python train.py --intermediate_size=768 --norm="layernorm" --init="normal" --init_std_up=0.0241 --lr_head=0.00333 --max_grad_norm=0.5 --doc_mask=true --max_steps=9021
Each number is 200 + 20 x the weight over its row's rms, rounded and kept within 0 to 999. Layers, rows and columns count from 0. The size before them is the row's rms in percent of the matrix's.

# up: layer 2 MLP up, 768x192, rms 0.108, rows 280-296, columns 0-95
# down: layer 2 MLP down (transposed), 768x192, rms 0.095, rows 280-295, columns 0-95
up280,099,188,210,207,217,226,210,215,261,195,208,201,212,196,194,206,185,213,193,177,198,200,176,208,208,251,248,207,172,213,213,205,208,212,178,236,210,224,208,192,179,188,247,202,204,215,229,217,166,175,231,210,154,187,184,191,211,198,215,213,170,215,197,218,203,188,210,197,220,233,195,208,180,214,220,196,207,163,198,210,162,189,201,210,169,171,235,191,191,192,217,193,206,190,205,193,203
down280,098,229,188,219,209,203,218,196,191,220,206,159,210,168,215,163,210,214,198,190,216,184,198,172,183,184,253,197,207,184,213,199,200,226,197,184,190,186,230,192,182,239,217,233,212,208,189,205,216,239,177,203,156,181,209,186,181,176,228,214,203,180,210,224,204,175,187,195,220,184,165,199,203,214,253,185,243,188,185,197,213,176,222,184,202,169,232,209,172,187,192,192,179,243,188,198,181
up281,096,209,194,166,214,175,179,209,197,212,234,168,163,215,200,222,201,215,186,184,210,207,206,234,207,180,196,149,205,179,227,189,207,214,187,215,203,179,186,228,215,218,241,184,201,220,228,246,201,201,194,203,178,204,193,220,209,193,195,222,184,216,210,197,227,225,243,182,204,196,157,168,183,196,231,223,175,182,180,200,184,171,212,189,170,206,199,190,207,213,221,203,160,190,171,213,205
down281,084,190,213,209,197,192,168,221,196,200,201,237,188,161,209,186,176,228,243,222,226,199,192,215,187,198,224,217,236,203,164,181,199,171,193,167,195,211,216,199,205,219,178,193,191,203,168,208,220,196,187,209,208,211,201,237,183,206,233,204,192,219,196,216,198,173,213,231,186,163,194,210,226,231,195,198,234,203,248,183,219,221,250,199,206,185,188,234,187,219,234,199,210,175,199,208,159
up282,103,213,208,232,185,187,224,225,189,235,175,196,209,212,185,217,200,231,220,184,197,217,196,165,186,217,217,178,218,222,237,175,196,203,202,213,218,228,181,226,195,176,178,198,217,210,212,182,218,188,182,214,174,218,236,228,190,218,212,241,178,210,201,158,229,210,215,202,184,205,212,239,210,189,234,213,172,179,172,181,156,215,179,196,202,195,209,153,223,190,223,204,212,202,182,190,213
down282,092,187,184,187,183,213,191,228,205,228,181,177,170,230,240,217,222,260,172,216,184,176,207,187,174,160,185,203,181,203,179,168,209,217,205,184,183,178,209,191,184,201,211,200,224,205,196,206,224,206,166,210,199,209,195,201,238,206,180,156,218,237,173,172,210,215,217,248,196,178,201,176,221,218,205,199,192,133,192,191,204,207,177,209,214,224,189,237,187,210,203,220,192,190,206,194,186
up283,096,211,205,186,193,160,204,190,197,203,213,178,222,184,195,209,182,205,165,225,203,238,173,178,176,228,249,153,245,211,207,181,198,179,219,200,189,214,184,232,222,200,185,203,220,213,193,216,200,175,173,212,189,208,205,216,172,211,210,215,198,213,205,173,224,199,235,190,198,200,227,188,205,203,187,198,168,198,187,181,189,209,215,211,166,199,217,183,181,203,210,189,218,220,186,219,232
down283,097,227,217,214,207,208,192,178,193,201,219,202,206,234,160,198,168,203,172,214,193,221,188,176,224,187,200,225,176,198,207,189,196,196,203,161,198,165,207,233,201,214,179,229,179,198,196,212,199,239,191,192,208,199,231,194,180,246,180,181,204,205,225,164,221,208,210,170,203,246,227,217,227,219,207,219,186,208,192,184,190,167,160,193,185,213,197,188,189,188,218,189,199,170,179,188,200
up284,103,245,196,200,221,184,165,205,237,204,207,173,210,167,199,215,218,199,213,197,195,192,161,234,197,173,221,217,182,183,181,184,206,193,204,193,173,162,175,188,194,184,232,224,222,210,173,205,170,199,183,214,205,205,215,165,212,216,192,205,216,221,200,217,214,199,199,204,165,215,165,161,219,174,183,246,221,168,172,179,185,184,226,186,195,229,167,185,187,216,205,230,171,193,202,203,214
down284,106,210,200,205,213,192,209,205,202,190,229,221,220,208,210,184,207,226,194,195,196,191,200,170,136,188,230,206,203,190,185,217,208,243,194,187,164,183,189,220,220,224,192,175,201,191,217,194,209,199,199,190,172,188,246,198,168,195,203,203,205,218,215,207,215,220,179,199,191,247,171,209,201,202,219,217,202,195,214,189,207,167,151,213,166,187,214,175,231,182,227,201,188,193,204,161,152
up285,091,210,216,198,214,156,171,214,238,213,195,194,186,133,208,205,208,166,243,207,170,222,187,208,183,175,202,217,223,197,194,193,207,207,210,198,183,155,176,202,227,191,201,211,215,212,193,178,177,200,193,210,180,178,211,191,235,182,201,185,224,223,201,245,189,198,195,202,161,212,212,173,188,200,194,234,203,203,186,214,222,201,184,191,185,206,208,190,181,205,203,198,208,181,205,210,203
down285,095,191,238,218,214,202,196,169,217,183,198,186,249,214,205,210,202,200,168,206,225,209,236,158,209,208,266,195,205,196,203,204,196,203,198,230,189,204,221,198,200,188,194,160,204,197,193,241,220,188,196,193,196,203,185,171,154,209,228,188,182,181,200,220,177,221,234,202,176,175,222,199,220,184,192,173,201,198,192,217,187,176,170,166,206,200,219,176,146,173,201,200,236,226,210,193,203
up286,113,188,174,204,221,203,224,206,200,198,183,202,224,202,170,181,196,181,207,237,205,192,183,256,228,222,197,213,169,222,183,176,215,196,207,231,183,176,218,194,243,204,216,182,243,202,228,181,176,189,192,167,216,218,198,223,152,200,178,209,191,177,216,185,229,223,186,176,241,238,202,217,208,200,184,214,233,198,177,171,197,198,226,205,207,173,162,191,197,221,198,213,187,191,224,234,188
down286,114,181,206,187,218,235,223,219,168,198,177,195,219,194,230,223,172,215,206,193,178,185,204,214,229,190,162,198,198,157,181,210,193,175,201,190,228,234,213,206,248,219,222,160,208,187,200,186,198,161,183,216,201,211,188,216,236,171,194,203,205,170,229,235,208,226,190,196,186,184,216,216,189,198,220,207,254,241,167,182,189,219,213,195,185,219,211,188,219,195,208,178,203,219,230,221,224
up287,058,261,177,199,211,198,201,197,223,197,207,162,191,186,208,199,226,217,206,193,216,191,182,209,222,220,216,176,210,228,196,199,168,216,267,194,191,218,205,201,206,183,193,212,213,198,218,198,164,183,149,233,203,179,203,220,199,207,205,188,184,201,213,186,227,175,212,245,201,196,193,192,206,220,175,215,210,184,206,200,203,169,198,174,225,165,243,187,209,212,198,188,202,190,209,192,218
down287,064,172,221,202,168,240,205,217,168,178,209,203,183,244,192,229,183,233,191,206,168,193,210,199,183,184,159,215,195,209,185,217,208,195,184,206,223,221,199,182,203,197,255,224,200,209,170,192,228,193,244,174,213,211,211,186,195,196,187,217,179,194,197,224,206,184,216,197,196,188,202,217,200,211,189,167,205,252,189,214,202,232,229,178,176,222,198,201,186,152,192,189,224,183,167,206,173
up288,112,182,219,188,197,166,191,204,176,248,237,195,203,203,181,245,200,219,212,202,225,197,176,195,192,210,211,169,174,204,213,207,209,196,208,195,203,237,221,202,192,200,203,203,206,205,193,188,192,181,237,212,183,178,200,173,222,162,184,187,183,195,185,180,178,188,206,178,187,199,174,200,220,210,227,192,194,214,197,162,167,186,213,175,194,178,196,189,232,223,229,213,186,182,232,211,211
down288,105,209,188,192,200,226,214,214,189,211,201,192,210,170,220,147,180,261,159,200,175,178,179,199,162,218,168,198,199,195,196,222,209,190,214,193,156,171,215,159,199,170,168,198,195,210,197,229,213,221,183,197,208,202,223,228,198,189,210,203,207,190,206,215,193,183,196,211,203,228,175,192,218,207,184,201,209,203,161,196,236,200,209,195,195,205,155,212,232,201,165,172,195,201,191,183,230
up289,109,193,185,195,210,218,226,223,199,204,222,211,200,202,180,215,195,197,175,179,233,185,188,201,180,193,158,183,199,208,207,198,195,226,217,189,176,194,168,217,195,204,186,187,227,205,192,216,209,173,178,204,207,157,169,201,230,218,191,194,206,194,212,175,252,221,182,238,183,212,179,170,189,190,208,217,229,209,194,215,196,159,225,166,206,178,211,219,164,231,201,207,169,205,216,173,221
down289,100,188,191,198,191,210,203,218,188,239,171,183,229,201,199,217,186,219,214,209,194,195,190,204,242,265,208,200,201,197,212,229,203,221,185,202,190,193,216,215,215,192,179,153,168,194,202,196,244,230,197,183,169,150,196,187,200,210,219,194,225,236,159,188,169,203,223,179,190,217,146,195,189,159,217,197,214,214,205,180,230,179,228,173,190,181,192,214,179,207,187,180,205,185,205,210,181
up290,094,168,210,210,210,185,201,196,202,212,198,216,197,194,117,182,233,198,242,237,199,248,191,223,218,209,198,209,173,221,208,214,190,196,203,238,192,214,213,184,219,180,194,199,209,203,256,177,214,197,216,188,193,201,197,204,191,172,183,219,209,176,240,152,213,201,209,206,141,185,221,172,183,213,176,211,228,227,187,201,201,184,183,231,186,208,178,185,222,183,217,204,200,156,151,214,195
down290,089,232,206,199,189,228,214,223,219,185,194,175,196,191,234,213,212,161,140,205,191,163,196,192,201,190,181,170,239,204,199,188,197,245,203,200,227,190,193,198,203,185,208,198,198,208,182,217,257,195,189,202,201,191,222,219,192,202,206,153,216,206,211,196,165,208,203,188,251,235,187,243,178,215,211,163,199,191,229,199,191,180,211,199,189,178,194,219,205,203,206,174,203,263,234,210,197
up291,109,240,212,203,201,185,197,210,197,224,195,223,139,217,207,219,231,173,212,208,194,203,187,182,200,178,205,193,213,207,215,192,206,217,211,213,213,189,163,225,242,218,198,229,175,204,227,194,211,169,204,207,195,223,174,186,195,206,177,186,170,220,205,208,230,182,195,185,217,199,190,200,157,189,197,205,170,215,207,173,200,191,183,190,186,165,207,204,201,208,213,212,176,197,196,221,231
down291,093,177,152,192,196,207,205,203,170,258,198,169,198,200,221,216,206,216,193,170,189,199,208,213,188,170,235,239,236,195,215,223,208,225,205,204,176,201,188,182,150,204,208,199,160,219,230,190,219,203,220,194,217,189,203,215,181,216,204,198,211,223,205,175,205,218,196,182,228,221,198,204,203,184,218,212,194,194,175,209,174,174,222,183,205,193,223,151,213,191,192,202,234,218,215,215,219
up292,104,194,186,189,185,188,197,229,206,222,193,190,227,223,212,160,224,211,208,179,197,220,235,225,212,215,216,175,224,222,196,197,225,214,190,181,206,184,189,178,232,203,236,201,241,206,214,214,194,209,198,196,184,210,184,202,155,197,195,227,207,199,190,196,231,228,240,181,235,210,218,204,197,235,225,188,189,174,224,228,176,204,190,217,191,208,207,194,172,191,166,204,213,217,194,223,219
down292,111,219,183,232,198,196,224,193,201,219,172,168,210,206,220,178,209,241,206,178,188,212,157,248,225,177,218,221,213,184,208,191,212,224,187,226,209,188,215,216,193,191,199,164,196,208,224,221,167,184,195,192,214,158,219,196,151,195,185,146,212,211,244,170,200,224,225,169,229,196,189,195,180,220,217,197,197,216,228,218,186,206,194,224,226,188,205,212,172,215,198,199,206,219,196,223,190
up293,108,210,201,199,215,183,147,192,189,215,214,197,184,173,193,231,197,205,195,191,203,179,181,199,211,202,196,242,178,201,174,210,218,207,206,193,204,191,216,192,185,193,187,230,183,208,219,205,185,199,255,244,186,186,217,157,204,205,191,203,224,185,212,208,197,170,195,195,213,181,184,208,182,220,204,190,197,201,223,205,174,203,216,223,225,230,171,223,172,225,224,231,143,214,200,197,232
down293,104,200,214,227,170,230,219,213,216,167,203,194,194,194,213,211,226,201,186,235,175,163,230,197,215,214,172,167,227,220,184,186,181,235,190,208,228,228,182,194,205,198,225,176,180,218,193,192,208,204,183,164,206,213,152,205,194,223,175,205,214,194,189,213,188,232,193,221,186,199,208,184,192,199,228,235,211,196,186,196,199,197,160,187,205,190,246,217,198,166,193,167,223,208,206,194,191
up294,095,221,200,215,194,181,206,204,206,222,209,202,217,172,204,182,199,172,245,219,190,250,201,232,186,168,191,204,213,203,200,180,197,234,201,203,179,194,214,206,191,204,199,202,202,199,222,183,167,197,197,212,193,168,206,203,192,204,217,185,245,198,177,212,198,205,202,216,159,205,226,202,147,198,228,242,172,195,209,221,221,202,188,221,218,206,203,227,215,197,202,197,199,156,135,194,214
down294,091,167,204,185,198,188,213,208,238,191,172,189,188,197,204,194,208,221,189,221,204,145,205,161,197,201,204,214,206,227,197,252,190,200,206,215,216,212,212,217,208,177,171,212,198,159,191,224,230,191,187,202,197,206,197,158,210,189,201,170,168,185,209,188,172,183,202,179,205,188,222,199,218,176,210,188,189,201,231,182,173,210,215,204,160,187,210,200,169,199,235,185,175,242,208,228,187
up295,110,188,209,210,177,194,191,208,177,194,225,209,178,189,178,171,187,210,194,206,193,234,213,241,207,225,197,208,189,190,213,218,214,197,199,198,214,200,229,194,179,154,177,186,216,225,222,204,197,193,218,222,157,181,206,162,186,194,198,208,236,206,198,213,227,202,230,201,230,276,186,224,168,210,220,207,171,174,193,226,200,167,212,201,233,208,215,192,166,188,199,217,193,205,181,198,205
down295,106,167,194,202,215,210,234,182,227,210,190,237,195,200,242,221,199,199,158,200,175,191,199,192,189,188,212,191,200,200,209,196,195,195,196,181,196,175,205,179,212,186,219,160,176,228,190,169,232,215,185,206,200,220,191,198,182,200,232,197,205,239,205,190,183,183,183,206,153,172,214,194,196,254,216,218,243,194,195,226,174,175,206,185,217,207,191,217,231,235,230,205,231,210,164,173,212
up296,104,217,191,219,232,214,208,198,204,192,229,195,172,198,190,221,201,149,190,210,207,219,182,203,183,201,199,211,212,225,205,175,213,197,202,207,199,193,167,249,213,203,164,182,182,204,241,196,201,195,186,186,204,190,193,230,166,214,179,192,159,238,206,183,251,203,205,206,217,231,220,206,207,197,238,213,174,204,186,193,204,198,205,196,204,192,225,181,203,223,214,185,222,203,162,231,202